config.yaml
n_kv_head: 3
extras: ["capped logits"]
beta1: 0.95
decay_fraction: 0.875
seq_len: 1024
train_tokens: 208400000
Each number is 128 + 32 x the weight over its row's rms, rounded and kept within 0 to 255. Layers, rows and columns count from 0. Numbers have three digits each. The size before them is the row's rms in percent of the matrix's.

# layer 4 MLP up, 576x192, rms 0.134, rows 204-348, columns 96-191
102:098095109090158102089179196144177139157151129129124131129160097121097087091208117129095163140160162151122110105097116140083172128108132150135154173152139116131142133100141124145152120089114148115158134178139129231161100091141086211088130094179101165138126118180172104189106153125139147137
105:096124138127129158162095098093213129152080139104181165060071117145106121121152143158134115136096130099113116100093191158117101190142135119142103143112112107121132101156103199118123148111089110074102138150156121135122102121074041122153119138135019163124147124125084134142147137143153196139
102:124057157097121160160070144118102130195147113113092152166168089172168100139129152165127106103136137117090140124142130162078143169133113092110167072139069138081207151162148119163106130131146110074145147165136166143082109139108136134145187186124113149157080175123183102130099129131119173119
091:114106147147109133175143123173128099195177127133178115118184113092102141121164152154127130185132163171143101133104144128163109198118164206157084085174162180116113128137188074103158110146105135111124093165138196101130119125142044102127156156113094129133119130162192052114127096148129141148
099:127101124077114046065155110093112137216065102105145156144140141139089099103081172117134119139118127110144130117112112127082152179147162095126158150121160140076088072056172133103131109122146108141097115168128128123162170087133139079072160103140144144126152074118099121133134090144044176177
095:142179144142095187173101182161127088151154119148218124118185115164125143141168131154074137133130130085138193137172083123100168101123153171143106104103194144100133111191139147120168167122170102161146120148098122092123096130108149098120143145084123124169080091115194133103096068069092150098
101:091175098202130149117153124147097121163116135168149105061146110103169104141117110136078154180141134162132128128176158141060097102140097080128130201133142118114092154157131151135143110166118058105187077137109085093153172115148132103056175100068151117126140080111094140087124075127035098152
106:130104141169149184119153135163153112130118074095114144178115105137145116129160110061123166095142122171096130131098151111080127134127136189129116112092155143135166102098152078135140109108178192150111117133090153186100134103129121145096118088155087117155132152135086180152167121142125092072
110:078146154138202122134132144132111128110135056188134163102168124139119130121062107176136150162094148123087187092138165130090131147113156139084107095102095126088122096096116115112151186162119121050134096160143140106134145141111147114129063122169120118146178131130168058116124114140115117117
089:125078131155134158168123131107148136114213149165137172156110131102096124102159121137149147089107158111068130149104122144119133071162123171137107171215104103080126135097091075122087156179162092131090109174178124090135134148112124124077167119167115170169107132174145053121076071112169184114
095:172060139102190145147109113143151091064121107067141206183130135147115089121161162109140159114129125125139147153075139100157081130147188127104080144157170104141141176141126131113146113099126172155139160132170121128142100150105106147165146223118106130079144171133131099138164138151097183109
100:107067105158146115162130174133146069171187092118044110174128117139140102175155131166151115074135163149177121143087081119130120149144162111153188087121060138137134204069134132125128144126153145145124148134141160100078162146171075132124151105175069165069143096184059099133150079109143136098
097:130155126149148098129156164123086118082146129154141148085115122127052161145082186093089085146156153094135109140090139114132155102137202141111161113123079050135088126130143102152129130140202098086144080088101153169081117154126162112113141057139089118124095100079135088077152144118127111158
093:103094084100135101140103116090136060116145204166092132120155169179118055136149187116141094139073110083080098170096070107089122141141155159132084165154169159079112129107147155152111113016116118193135108153105152112124102097094141111094114110147074094157149122109092129160141134104139153108
109:198138137114119027147141098138171127157110162147127089120177130156120111138151114164106163141152126154132108117111125124122127116118172093180151155079176173103103148121165168119111096151081054132086178153070183122113102166042110051137074135133134093213139123138140132150094161129085120132
103:110154100122115097121099116147198206152089163128199078156209152126077154143133110107093101156147215123104189092103088101145147105112138112129140140085129062144122136162147102151126120138141164149067121152145166173162133137093164158123182098184089133185151139121147112109077165105132177082
099:111145104132081099145127053115127091132095082095129096102141167089105087131134134085141121137175106137094168074113124151099160082187157109154089118097113091126114162169131128122158101156157179084106146126159162121160146130167090096156119100126072199025172149120116172121159149108154164153
101:115132141147137149127075158130144174186136170148176156065135098108119170176177138122123119146094137100125108173099093076162098043121168067123124119096089117089142174117099134151088073134083080169170137113112089150133184178063141071099090150111135138167159147108104140097108136173128141103
102:164134101129144139087143103147103123105082092139099109154091088117105121105099204170140135098077138165088116163154135132097115083071139130077075161122096163178178097084132100183140084123064129146113082127128173106159124152100149155159133181128134132180165091150104107175098073106203162120
104:136122144168156186158160106103134119123116099099125135136146126158176103118103135161146082206063167096153188113202144104092191130061157124109113176159143162055120134112082103080111155134118123075131125145118136110101123150109128038148126118074144113187072085131151078165173170122082146095
089:094128148103151094237135167102067137115085155123095188136165134172146126127087145087084102108139149141139167107132155140125061141101116109129117153127151115144127136166103182124127095098211102141195102128124108127105199095172118132148175152152140146191059118146127098097064165155160147126
107:150123131151137151157083102136137082149135109138128160094112133168135120088198132099109061138127201105087089113123152137094153099134083109088127073091179097143127087081106147125146152170130176136133125087090111168113150157105059124108151120201198141113127148134168148068162120219149122110
087:191125092147152138135118028151130156136057104161116113120106105076166141130114129152123172124120101100120125096095104176143170147058116090104070124126074139134160162175101076133104143118154116089171116138134070137181154098116135148116100145120076118083132080063119146084116138095145178125
093:180118159122171127140119119057090070154070158125102183126110165138100129117148112148142159117128118116104116025112181172114112151137123165205117133177098088127160142082109131175122098100106110106151148159116103165111131139087111101112154140141143161156133128139148135134105146110138149150
095:097178135164148136094184118078163102102085161111171086115160106173200182130140180153109115098199159119145142184144148080102141103154085143112107053145121157131096113189136038157104090130170108124132084113138150131081177135174100176127118171132123145164159100103101166135078104117123098135
108:125185175179136119142100054106149066179111128162134153133102105091090183133155157148114129212144147173128128101115160112160105077187171078098102130124059111041117119167065123083110122150154127145097125156157104144144142098129100137113106142125101158117136093133143149182208121087102130148
104:139157095123106134078115125174123180124123093093169162115089106122068186140125060114134147057104125126168123128131148089127092106113119125128132121108142143137205083110146093116115125116135112075145069152149131174113158138124142138096151132144056139110124159122179094169185141149142089124
100:056108145147129159172073174152134149130121101134125116163117153121152115106110130153115120101131154111071091115181127137076106107118153155127140105155154092102142179149133099152097114113058078139136203084130053182091155129114135155184160162174114145161177090156107065181150098117129147141
095:034107136159210149138120097085116134174065137115111169116121133027079149073123107113166119141140105157187143111142120111103187114134173126159119159155125153101141144115135082144155184073159177136187188110126094208149108065119132171093095122149175167114145148153158122112115072151119139118
095:060145114106142108151105129162138127131190127139113156095109168113119122100110126142121155059090125133157129109075149128128138119135115176135100151095123091125139163099101125126142099186153143149080120138082082106169135094157127155132118140138091110132118032120194145125100144162109178169
095:155158126188076117154129146148090138126083122148136155136125100147095104102071133080163124127130203170160145132072101146088113175153113119082192099122122098159125131150122129190177151104102124089158118145095105127109122134100115178128120130107143150073128143124081152200106137148160101092
100:132162123149136093073109090176110065145139119139144113077150146139111174167147123124061117133134158197112123074181121152081147186141146146122103122099120186088147113145105113096174164143151082108129142124117055115143140135105075152164119112124166112172074201139159169145119135160097110133
097:138196121104103110035107141065148148085069169127152189125071154102176068131114127148152129095127139166127115156187117128142165104086139112160144073120147173133090159088156152101070081091120150152142157118155119164109188165158090121090137138195094153121136182140112153138164127122152134150
096:181131184074123132079086168171099137104134105127140074119127156076170104111125111114119092125079149122086117090140127075058116083179163117125080134162151192183137156149147175139145123094166112104152157113187115115154172178092146082157064120117128165119109125146148124113117173103161083134
088:117094074124103092159106134122073129154112084110112090095149114173121228105126115190122097151153107177146173095138109136117151061197103128124184190094105103135149127115086135107081138113153100167113147090140134121121155106109127077127102144167120178156130103134176187058118073140070155111
106:129081152154146211116138094107154140105105124077151072088086119156106106132149140114109144112114172114065157144157183099074147100116126120141128161069141160173128128098096198103136094181095181234077074153083145188136125145076130124157166123149166158131092108109158135064083133166144086133
092:126119161184138077209087126116167062134134049172160093150132139104130133124122162083100102118123118084059081126168116151133105142089121181086139140139108097119082154048171130126105140125091127173109113180125143108120150178114064177156139189142128093101154185130127181159144106068145118103
102:152091147110108101185111132097152113168126127146121108129133104145077137163175162078124201147104148109109150118110175088182115127131086152149153068094057194104118064116058159123184129065104149167134073123061113149133141140159137120130057147129165124109099109138119153086111137119137127147
098:128090152132193116110165112156128170159105100079080147129139123055100081086108145083085143102115110104124140161087105133102106146170117160113083125115053129135128136137095110034130146080121166132167152161142132117126104104115143173166120116178111054128110121123102175123141175111172130130
096:140050118116130105092122139136112113160155123130103151112118150151187137187143160171132135105173077165059090124113175147135062103093113048147131116168126124152113093141113100130083150148151052132095142159125126174089144081111124189108120160163112186131128134131137129125142093171164097091
099:105176094130141143139106067122118130121097119104158151114106159121117127118124113098101088091126199119157124030162112130107142122169089135063124111164107104142108111143149093126127087168116111123153111110079121107199062160124129121150105117095081111151118126115122122090105141152084104053
095:089109118082145166093135133150101147093180161099186114143123156110150168096105127127110194087079179096118138086149153131093183144145170187131127137141123107093121101111136093125133145116196142110177074167149077105176137135127106096098165098119141143168129111124159194106120172094160100062
106:142128132090098162138154122085170130085133178164134181151153161174121046131121114135105086127153101138097132081117141114129050159120093058099079062101138136102094162135113077077125174171138068113121163123131149151133139083129174121144134126151150110132216123156105174126112186170145095159
106:095106150215164159114201175072150075167146115126129127085146135118143105115164075107108174119120151136137138131132100126122134158145161155094138116115114186131083096174077215075108101158130114168116120131113136140125110105098174118156082147122123104151068138163140131144181070124099150105
104:117080176171149114124188057111114132098171164098122144186111184144128116072124157124173179111104189134151143074050140111123140120124093105100148132106123117097100133128087149207163108158158164150112156162128209116115124158088085156080166135101144144160133126086073182164122059125099085134
103:106099151108124108167082104154173111101152135098110107159087118139184104060043093146088112128189155070094116140100093117095111143147196097158097161130092109089120113101101094126097150187108100184186113201092123136127142118106071173101119179169168123034148147125134144167167132146113097120
103:088168132190173178137074113122107148111079090174115071137139153121107127111117125086103182068139069113132115109128103119107097087174140124167102145124152140103145126050109186112142141132123151086109052172066111186133102075138162101152118117128172085065130093186147126187131094104127136114
112:126040147172129163171150139138181128156157064115185139169096082093094167117179166060152165133146149161151129095156160095117124142136120140151107171134060139137126114090127138116104157112146055101178171160177113103109139103121146107073107133097140120142146142129115197105054054120134164127
098:112099130189105100131129103140157142100152152143100111130110129107113102125157183109137110098127180100146104087104157180065095153121167084120183178119124161130066092108127130118057177110102117140152111167189123122146121059114118132149136157120106164090159154050187120105125153146136158085
107:133145156181106138139139093086117097180140119115082061152120129135122133155184124127182116219117136132121085124155098133117073086172112093111105132134159097125110135068113048113111142111085156115190109105130111178161201121109159071142088179110069130147159070090133142126171160134073116139
102:219093156167143161123127115144120134110117150157156125084110128086090117154190058181161105090149141076161119132132113107109112116115174108114173132128104117102123152052141149100092068106178108093148158105156192115114112184116112119096113137148116107140134154090164165148138140067117112184
103:107097138140108139115102154181157115213138104139083184112103100099140144140119138117093137144101160147100068124084094170122105149077119184092165169125117163072170145142180110124115123123084148151184111124143104153075134118088158126133125149143138146186145148214096126101124049126171157076
099:149125113142088107130154147094206155158149170095121137075184132106100085108199162154154098075148119120098060090143092101126155103162176132143134159103119202147170135140201122089140174128141095110088120181147173083092121135159071101131158088099149128111179083148108144097055179102119057185
095:204178186131125079110110131136121092091085175103090179131232158108087098094117110088122183118117164122130147093111160125139131112118125101123168125161074139090161091118081144124150134162135114124194126202121104130160081125132148194120129167140114158130161131100161117139115092103101137142
091:122098156121133143086148138159123108119056195197076136095140086224126140122091121128083113069112102195106117152103199126108109072128099093159047103190152104104083157085124129086118114115102109130105169168098127135124108141112135180134162105131063151117151119098110175119092097141113111096
098:116112184178129201097096145167128096195164083107096081100151169092126131138127100126054070159094122152173121104121137070090044098131129123133146164179136138129097106171125173160086130157126107138139182168109089130117121154123213094146113114121113078148149107152133121149094112107116155158
096:124110133132159084174139130108160169114120162070124115130133102076179114084095155180133182073122094200117149104115113115106100177183108130144106157155149172100146138139113106107184126087130115122102088085169127113171129107156087113134080188125129177165159072182128162161120160080105215191
081:144144199175095151099173106112120156131104130098126105108157115060126105173170114144085151154133142087085161064142131125056129093086141148174139173051094159102145164116180148072078149133079146167178138142137144170121138100102100118133149120129133144170194123183176126153122130125144129038
101:137176144103141174184146128132181137073147124089133133135118141158152116193111105185089195147177154184112076147116186111167095178128107148113063142121097151101113140150122116115156119176147078094159154130113132131183149084144138149070093146143095097086097104145145122127177145089136161052
104:183157136181163090210070149104110142142173103130178146106126029181145114161112186128135049115130121154197120126139091120116159100143099218147134183106140061164169119121113170202085119176116093081157210103092139122071132148092137153087084145128099129146152087093049074092121116110132144072
111:112104113086136085151122102110088160151076123116092122088070151144130133142138169078114162116085096139073132138116126150159123108171150080087148113159137132116057152128206145128159107154136136158132125129095116182101174078117159180087164119113130137140123132158188136145170073217087111115
090:088166131080041154160088149139178102129109116137138150092161072165133115123145143151090187116130105101108147153116112104124164140044197145084128075064130134103115081104079133115073134097055090163181140111127137115091160161092112173191157110152082089133131111147146142172131146119120122157
103:160087138095156101128110102153142115088047132147151104142089126148122063141121083205184123193105108159121111150070125141131079109100114131125144094154135121108141143149164168135185128149072122135170057129115181212165143143099101141093080126181174097120182184139067096138125129119097128129
103:168126117162122152148135059106164089157171102143155122084078150087133151173091123124156209070145117126157159063164129115126083130154136097156069145069127127118165089092119139092128102096155148115165213136117097092092153167188114173126128139147169148078116077114148094137103122175122114168
094:106096162139168131057056109081093133131134105096154057158120150103096158148105135121188103108083157114170132073073103135090182146173161135121124145119082132171147128104158107187171107121087112102106144088129086139152097113111135124102144081202149154177050201090114131172162057147120127077
097:164171123167121105164155111156104166136077145140172182123135123156138090149158146091121125099134197128161096137122148078121168116112066084080099159192122156160129055104114203076153086131118077168181176138089076150127132146140117132119084072153112120151161133148097114156141155123077102141
095:150125115192094095100191085150052129172129178180102080123130109093103115146137075195179154084133142143160083138121137118193155152153152152082110153187104101116126118144138125165145134096070122047158090090113114188078119163094103147154058135135120198143148130126138137126102136160133126162
102:085086079162111079120110133131148067145122104156115158115152132120161094177124151062150125081126124118105202173129194083142149122130103134157156137138062123113154136087135123142069167136117158156160161108132096144109151164157153097075133135156097119151155156138127110113133082103078115163
104:120146135085170213152097127113136092135091148185103147132092114123145085197160135139177173125167134067146148118114134149089097126109083124159129130142138133103142107103143133161089158093122174195157063090115155142117158174157137130179106171152135090067123061120086135147151122133115081109
096:132128104184087132139138171116116176104112135090145170114116113142103147116167113060139146143101144178151121047104159071121122176181174111161109142174088104116117118181150096120116137147181104165109204099088159124117115055173113044128107117125071168103106103107142100189141118162158140126
099:135162142126073060144054107119116112160158117159116177104120117142112104174108178203056160116082192131108100103154121141124120077146199133160196080123134100130165131075103151152150121142177141064068133181089127092129113129130105105160125108106063148154154115125138110119122142069136083134
097:154147155116100170080095110079139138158148086176134148136135119140156152138176195149172103117103119122150140134143151150139144076097112177135081160096133154178191119137140075163104082117069155171134146133132171123074176135075111118179112118175129115071113075130084157102140076077134094134
103:141130147158122164154133103126122108041177101130152179087113117088113127099183100135154135136152147159124098135139146106143096111113112127166211172126155123146136143123156101165082131131103119115179163093157097150134033090177072110095197148094156151185130102094073108116144148125198176096
087:206154204145218157106092147158149105145082151150086110183066104127150109158140132144133104142120127147137115112088100101121144136114108103118135144120169135077102128178120153147175175075129161077131112162140156173149108146076144133136114104093162148149142099152080154124140116085179154109
103:148145134129128044083124161083119186124096124077111165112100169157116052151111157137117153079143159112140103107112111119100117115154069170152117144112121109110129142124141137079164159097086145164148077096098073150122130138119158140142126082153164090089114197166076203120107108150163167099
093:152152085109136106116117147123103127085174134170138172115101121136129128120138150144110110133116172150139146185138119147118127186076124112136093159192104159140131171089155112161091155166097149144142182184083126137091136129090132157113192092136071137074098108104107118132159118145126129092
098:101152121167233143122146145135104091177127121118061179174125103141150139132115142116056116092127156124087196107136134130147154112113093128143152097106153144149159173170094142133127069098173113128136126190120155152158159155144160089189116187159128119147074171126138093135094079081139158098
098:181136178166146136115153086146133123150126131079154184107160136155116196125111184125171136115137108085116115088153166108122118109104153107121128140110080128097156117132104108071158089151140117131111104110080069154155158161118117199131143159100117157140112071087148109144090112140118116233
097:128162141121118091043147152105115176111158165163163144063147140237132115125164126150113083136145111058120104107134089157178161135119181124074140135134152097110148150099152094187151146159071126102075140157114156180073129174128144112150141091152063202186157121100120117146078171137108145113
096:128129164136113173086185140140151070140070088092138111144194162156126156115141148155133132109172149089095164121138136083156151129071178144119081110099119126106086161133081195130141110108098154102125149110127105192131086163129087129102145144102147078082089109130155113126135094169124188116
101:121194112168121171182124136149130152114207135127156121130123175098114142111149168148098112108142143151130175126133115071122167090087144131106066162125107083067146099138113123104149087142128094059135161136133111176118137107151159106133124131165109155154126129092207194089154116112057056080
099:151166087145156157135178169166207145112125119115164105128133116091128114128106137009116132178161111114105109161086164115158109083128130127152084175186141101068148190135113165122128133092176213153135117101128159180187071101137086182108116188091101084142082086126095118105096088127111120159
109:114127062121148148108118105175150182145099112102173156141117185119135095104156070139097119071098116155175106088118157128096099120145160117124150211113160102159095127123099129133130198127131117127132168096131136121142207098112203157137082141138121142139098151118169079129079098163130087115
092:103165163075130147073072068138131176104132135155115176171161102113152096134102146134129119149134130139137097080171071144131098127101142120128084123118151149111156108135163168099093096175112119159093138121121171146177086120077083147182105091138086124113176143111218171149138099094195092156
101:097195105077178107091096116191113094076098186110114139153156140102156166085184161108087121128092150084178137076179153098166140175163116144168133089172107149120136137128139113184133130073157168072139101137129097143139160145142065183186152140118124125132092078133160125158181119107118144109
096:066172136084090172102090114064160135090085128151214141130166141071124120085124132126189101097077094124104162029100150107100139134086162168147114150105207116060118149156147113123093043123077151158140120097075158131166145133167114127128074143133115080119161116116078130147062124117156093147
097:161136122193123151122167162125143127101088139062170083119127116124126084108138038158128145134176171125150155141135148090128118120174156138136122166102118146109103148120125126114044159135133123108075078087149115064176089201086144127130100132079134117111125117155159164093124128101133102111
108:186173066159158096113179119109159134153102098160144115177136146083184089105166147142160088110119124092137143109090103144158124175119109083146099117108081073168145161146129107129118155088134145097156089126103166103110113143153143152101111175126080095152110131134015178108070093157083098120
102:090154056125121124123130131099150105087131190091118175122173127168154121143100181124193075115129104129134092114155160078115086132105149107114178110128123148156115133132135187096135179161104133189115094145130134146070140100164178100113148101106182049146114141117181159109109154179058150127
097:146083080150170091100090094068155144147110145189174159129112113193173120148151112124134124143085167169184134160095114133130127206160123127124127172070150140085126101108152140112128106145096139068184165157136134095144130111142109106128182131123066157118160181159107103150121081134133129133
109:101156145177164144100159137134152102180151142130111116119121147147137138078126250183158157127101150134113114103145087126151089087111074081147109091174167107144100161138115104172117137094073134099141207118154120117121140143086193111197101162147127110106136141128088167162150081200110153146
104:141115170163054118126112113130122184154166094150178097125112145101051166106163145130168149165133084094108130185032056098129108109153136087115128152126092181156180165114119074158104173100172128175144116140126081069087083148102104113178112178072154169147098127137101112145096119141120119144
100:134056069117110100098129171165111196189123118073142147043144155171121121099077153094115102084151106084223146162109168085152126164182116151082137141118156123133127119130094079128112091160080158162091161142137109134143119171110121159101124121091153117201076129128106077155115152175117109138
108:158194041098150139116173102115153098159156140093198107137114106144135114178085143134061136142149185116094170116152148093125068124149072129162115125169155102055085135153186107039173122081142156159144106117168133175144047109111124170116079103138139177093089125156104115116098170080132179112
094:176139127141078139128125080150153069133150044191159097100115171096116119185140134101110158114154087102117131134134114146122150135132145133148075127152128074131092137116179124130165129142144170098093122164164120117156145106064149155071156152134114130115187155108163114080147163062141177166
092:112147060127162126142135117105188126139124168126143172087088139141175125116087167135055178149047134099033129131159165134167113181158147134103139145138142097119174130073084185178099134153140100112129189144144162158081119098126144140150092099129093160127157105206160136106118166141137114105
101:084116109130115169112095177142150165136120134115244108062144131107144121106155157161158117130112135118126070143194117098124153157153128104092120141111200140161094131134165133100136150122112152145110146182111120093115118119107162134106080157055117107159165108083166108181107111105163170125
115:070100105152087128147117074155141148167108127151146123166156147122137063165112166152148151139158136136146117099116168121068123136104085076177163162186178111053166101119109168113078130174125135137146111115103174168049136151138145173070164139099119129140134153080160112108137051098146086146
092:198137097104115119103070097183116191194146146148114062151142134108118113149117125174150139154125154124151082094118107135097131139111143111144078139118127143097165130139150114161102150106036067159127131156099173103113167151121102157135114138117142099108129088152098088127126136161144140077
088:119115149128131099102069066156177148103097152141141123150154153067185087163136112087121147101178114151165091143151150128181129107121164089081094123120135123138118112144135156101119138122136171109147112172178123081153122150130124111098140120162099163048185118115133127157127059131095091085
097:083094155102160172102163129169057072171100091130153197119089154122095108142111110184107092129159128067044130140162095105130148147140101110144109132127114138081110153135110124116104099142150172063113129066126118148075140089102132098141098229092136078091112145123163090086145151123145104132
100:166170138101148191085100133146160130093142130089172123091142139113096127095135103145153142124198168101153124152169142129073092064092095133108160133149093108108168087130071179112055116070086184125066103136120176153129159175093140065173184139152165104175157165139143178069067150088104123054
104:097132164134135201076090092135147130124145105131220117095128131147104145174074128119086148179109156143133072097107131190122172091134150096091137110148163140060118178139160169150134096135119180114106116117121162124166137195159123103088187165183082148123105114135110157152090095136187135153
093:171158186110112101139153115157151127102166127095131087161175083221136099141121151115066135091073083147107150124092187175168085146139081137145181212132100131134104145126108109142085148046111166188169125116162144156134175144151112113108135148135181105106094113168096125135128178051142107147
098:143097088113145135187165106120080113165136105114149153155138121165151163169055109100169075067139129177178133145170115127147117173122110098117077139139101112162165061142155143105157101134118115143120156180122109182107069112115075110133109184126119142105136109091170095095130083137126193075
100:155076122170183076165098082069161181157087093108160097134100061150146139094147161098109143127150179094135138099116107094162106203172071164121139202096083099130141072159130151117074112141147185106117143141176119100114055134139086134052140106104099098124140135166154141134112084141108165087
093:148041156078137117117152135134150108100097104149072116101105121138144051109144102050140159150112130175148091134074147084085182130113197139130110132121133112172166092104125116158153178115176091190140158209096153178116085120131118057183119107102126074159135133140172052138169099130166125159
086:158100106159099134131110102065111125104138092199194114085179220106126137140165131173064101131122143151111129145105131102128124143141104105125151144118120116063153130093134116166133172118162155113166141133113083135157169133193143129166172094133122135132149152121135158084138118115154196133
108:154186134137110129143165124143127122083164114157157156171164129146130079120140083119122148083122159151130149118094119127169095159125146182142149118078133130131108153142143090127107166122149137050102175148078141154149117158070118158122146127115096129154130147071108160079091115105161139121
101:166106188118115122099163114081162140172105069113167106095090104150094088157185116112121174099133123077088074126126153150092163190182142141142138104143094155126134127099144133188064120055123157049135163072081096136120132158116158094099071096140127124116148116155125164168121105117161158132
094:156157145133201079074126137127128098086107116093092083090178221067139128134132157074160139127120076105131110143070095114178168161136164144152096126172133132067123181114159128081178132093095131141122109179091118175145096145105172098115184114167174093107114108147071137145087139151154159140
107:145118093162084136195125104189164100132133158166152143136080128130097134091192167164162105098112110173083081116105144100113118086126125143150161160033161114129061159149140133147093100128125100082136166102104108141099163136147127132127169177136132099098103163175116141176189135087175117100
105:098125173118146149099099124126102138099135112144076172078104086171108127187114087146049137127153097156161171102121184088121126121204143178120153103148222125130151165092084120167097138140155149090124090129145136133156058099100159171115138136090082116103115101041127148107129139107085096147
093:136143154102154183149113041122087098172179067048123111088167072111126113105070140141122119125113149146144106156136122191076117118168126130134127090153157107120148147152171192150118185113098142158130118135110185152173115110111100058160131138128118137091085172130172106153135108155140213086
102:174127124122150130117157146087141134148117128153207117164134153186060158150141103171123100131114136103120173134115109184124176061107110120119142139081078141134158083080178108068099104108113175103139184143113140214140150106097100094124101119102138140137056138062155061151192152156144138155
098:137160176075181090113146187135124109099139156159187139146172140177138158089149125090128084125131129145108089110118203090120165156114191072116085173107118169112100190099027099160080171071137134148159128155109076114114159089108126138085175113154090114102165151195113126112160075082086166117
102:105115149181131089155086126167141137114127146123052116128136123074119150092120119108172150116135182158131097130142123125145115092102180156093136136132135109123152160111096155102098100062112105114084115142085127076142137164104112161156166185145115110098145117157141168010151148129158057113
109:140056164142138185135124124111164100135113111144084102140052084140151121146098119166085097156122145107109138096154150167125126164150162110154096142123116021102132140093091141098114191122211126106123138145163133091109099118173156150154120095152163124064092150140104125098143141132126129071
100:143122163128148155109098164132087103153080143179132121122136128077115098081123141132129064093090142116095104136131162164151141097096119119123114112140087133142094069097137085172082096116157151155101165199133084023089137109095114107134070230128127161134121104085185083124160097186065104164
102:113160089094175175127175093138177126078112165100158104167120140114084128163124180115120152104150142146164154117129137189090124135129143187113126073121116114152153102098096167092081133063109141140119165172164099146135065099128081086137149123151073181132099155175109135123197153148136136090
095:116159157134107130090121137121179151132123131126131121111173079138182100140169149121138129133215167104101122135164135085144134167154104142146143083173110080122090137134194165122144141119041124139140135119137169123146138186153127180104136065141132105129068170071012187205098056096099151101
110:123134185135159121082108094107135091095137114143092155189154130094098132174063120134052182150138127134120093133113113105123147151181123065100128168118126192161127134118118099173163132141177121118157149130128141097122135126124156074130115103172108118127052084129163086098141117135116150091
099:163137179110221164078108169073150114100068150087116148174146150151087160091128173151116138143142114072106135104092175163132084145061115120160110129154137141143079158148110081090094109086183176205129119189124140092084095088108134168159178107116150178127143096136180170153095100087115115111
110:113121148153170128165094152184079101114169076089172130142115136102098132121102077076125187167103150165173158102157114118167198101141106129141113185140117103104122104132155129148166111073165111113189146161108180105137125183180127112148158133099141162111117132069108174112119127172088157130
103:154150163148190198180162139055147152144094122151171154122120159122051079129098212183169144126150065103094151138112156166107139148137123121105100150152158122068122091144127124067090129125086156188132110165108103121133155167159078132082136099110141089085078143133085110168183140130082115159
102:101180097127169110109134128146106115155113107125177098128114086093116083170137106089130196192156155157146107105167155130103133148136153107106059127093087118158055141146129156095144131112102069125048107105110150162116102152130132124090151151138081100123108113136139123157162062067105095163
105:162173149152085202152090144151116112186130083129162062130139124086172148130134134096101134104084146207144110175154112111083106135113166094105130104088081125130131161168083166135095245117126115105142090089130115102131189135127150149161109092139094154108082113084161125109119149118089165162
104:139095142118155152100163127157094175101144150086101141139135161117105105155131069132114153083118145126176083208087096073118102082173109106093120114161133129117156163105167160066080155142148085140125059148122123129117177130154135129086137100094129103112057062148199103116144148129092135139
096:131134113099085060134171091103139096119119135126085045104127129150121181136192151099151100165128146086155154141112199090146166150085098103090096098176138080172102138107117179139120191152136134135132129139134158153052116110149159154147179158160142087097091160170098127161138072070117176130
106:113207099124060115118146148111150146115123146096128125137090170165117034107135086129120155097172145134148194088142183154066106107128139137149167162086166153060164136082077127137075110114157154118135114169154128126129178157119114155104134165122090157120083092151138146143195114134144105143
103:132138137129138074174116087100102137134102115151129142122094141124090142139098111130163129157126145145124072156149102072115104155145129101196154131142121162133158113119111099121111150093121126101130124212108172175132155130092105108111110101121124064161121108120060099139184107066092164187
089:123134118158150069094131125143076183081074131126133101139117117129135105094085210169088112123122138068159133141104170130160069112138157034100132112122118143104125190133098086121107059134117115185104122103121164138083138160144129106097126124161210139165142196153102115151158099129182122104
095:143120162142159144133106068162142156133127124129118144148156114111071149154151094143118152118166112127168148117096155062144113152119178083069184136177140099149164128138110104077137109084126122175068132159149161115138108080130094193086181179133091146072073097073142130168120096093117140125
102:178187154110178097136121160095120191106089126103179180102089086150140094114113112173124141136125124145150092125118161141166137123171104135088156088105116133122086088123090175173125166162102133099142098117153117159153113095107128093106122116152131066141149153089093154100065142152139138193
097:141142140150138119131102140102132132151142122101120155047120160146126108109175146059131179171177100190147114120173130179133126054135205098106090107124112155111144129077162192144085136126123127087137136136135177121085158163197125093136162071115097105167143049093133170140100144094126101163
104:150136151094166171171136114124108155143090158092180127149083106096161114104111134126163101091110185145092137068155068068123161168128121107158139100163086123130111119118158145151108135085167095126127148084141100091143080155122125190093107114126120108104135097108139168175133124095165131185
088:130143109111167143178062119166126083181150153104108110067129139081149136136108086135067158131164093194172155168089097117144135108176146153119163166079135141172111126110106136103173119129128132121113105155131118104123162161122112104107162150082173095074094098114109110120143160091103080072
096:143166101060148136144068108074089103142149048158111129121150102114132129168137119149219142124135168105112129194140145158094156165138111120137170117092115119132136109066087138028151106088173129080140122164106167164131121138135130139126224124110115148113112125068142181179146119152150040093
092:146185134121149095132177107106139127113100101125119171106119120093090118123149139171106112075161116107116171117133168125075114125065108103068137113088126186117132123097091132157117132097120154181127105159127118184072110181143097166175165111127107110115127157100169165132221140135125134165
093:138056159129142152088120138115086111140212087161133156143152145123191123147134111128123102106132124113151170133091124140115179100076141201086124189145066102149113118141144067144122146133165131060153164100129110123128143108076113132089108111083073137079148057130213133143144161153134138105
106:080157086118098132163084171165123094110137131076178153204164151135137080105166107121154079145073149214138112112159184096084160156164126205096120142155114071194139108127118050141053147135105077103156155112170090073100122169131140121137123122120111071094127137090191118087081156155126163094
091:150133136110117145115123105133109154163145127134135078082149120114105057128150105168109111152082144146101158096161175128085106140145121075124120119116140147062131219168097169080143152167093078154136128169140151131152166119102048193146137093161132197086148129163107100109146147219116123133
092:133161109134098125063163116163176117171133126135154116141141154130134180132110147120116093132085140182143180136087081144174127084092146130141076122153130109128151176181130120163117160183153139125155099157176061151142140076114118079071195080085070116123119126107148153141136039135112106131
092:189121101122158083187151171141143110151135181149160163166114109114155070161162095089060137102081133154121125117156177129055097108167093063157151131093179159073108096126121157150037151185132123086085121129081085110097132164119097110118113119163146076166112046125099068147182171144104137115
094:151068092142219104081176152133095122100105087100110110164129092192118110133114118083147115139101148097126107067136137164139151147113135135148095121104128065124124118121097161090127211166134155149200124118130170120107137152085148142190173095133155068175116167127137183151106166113059128090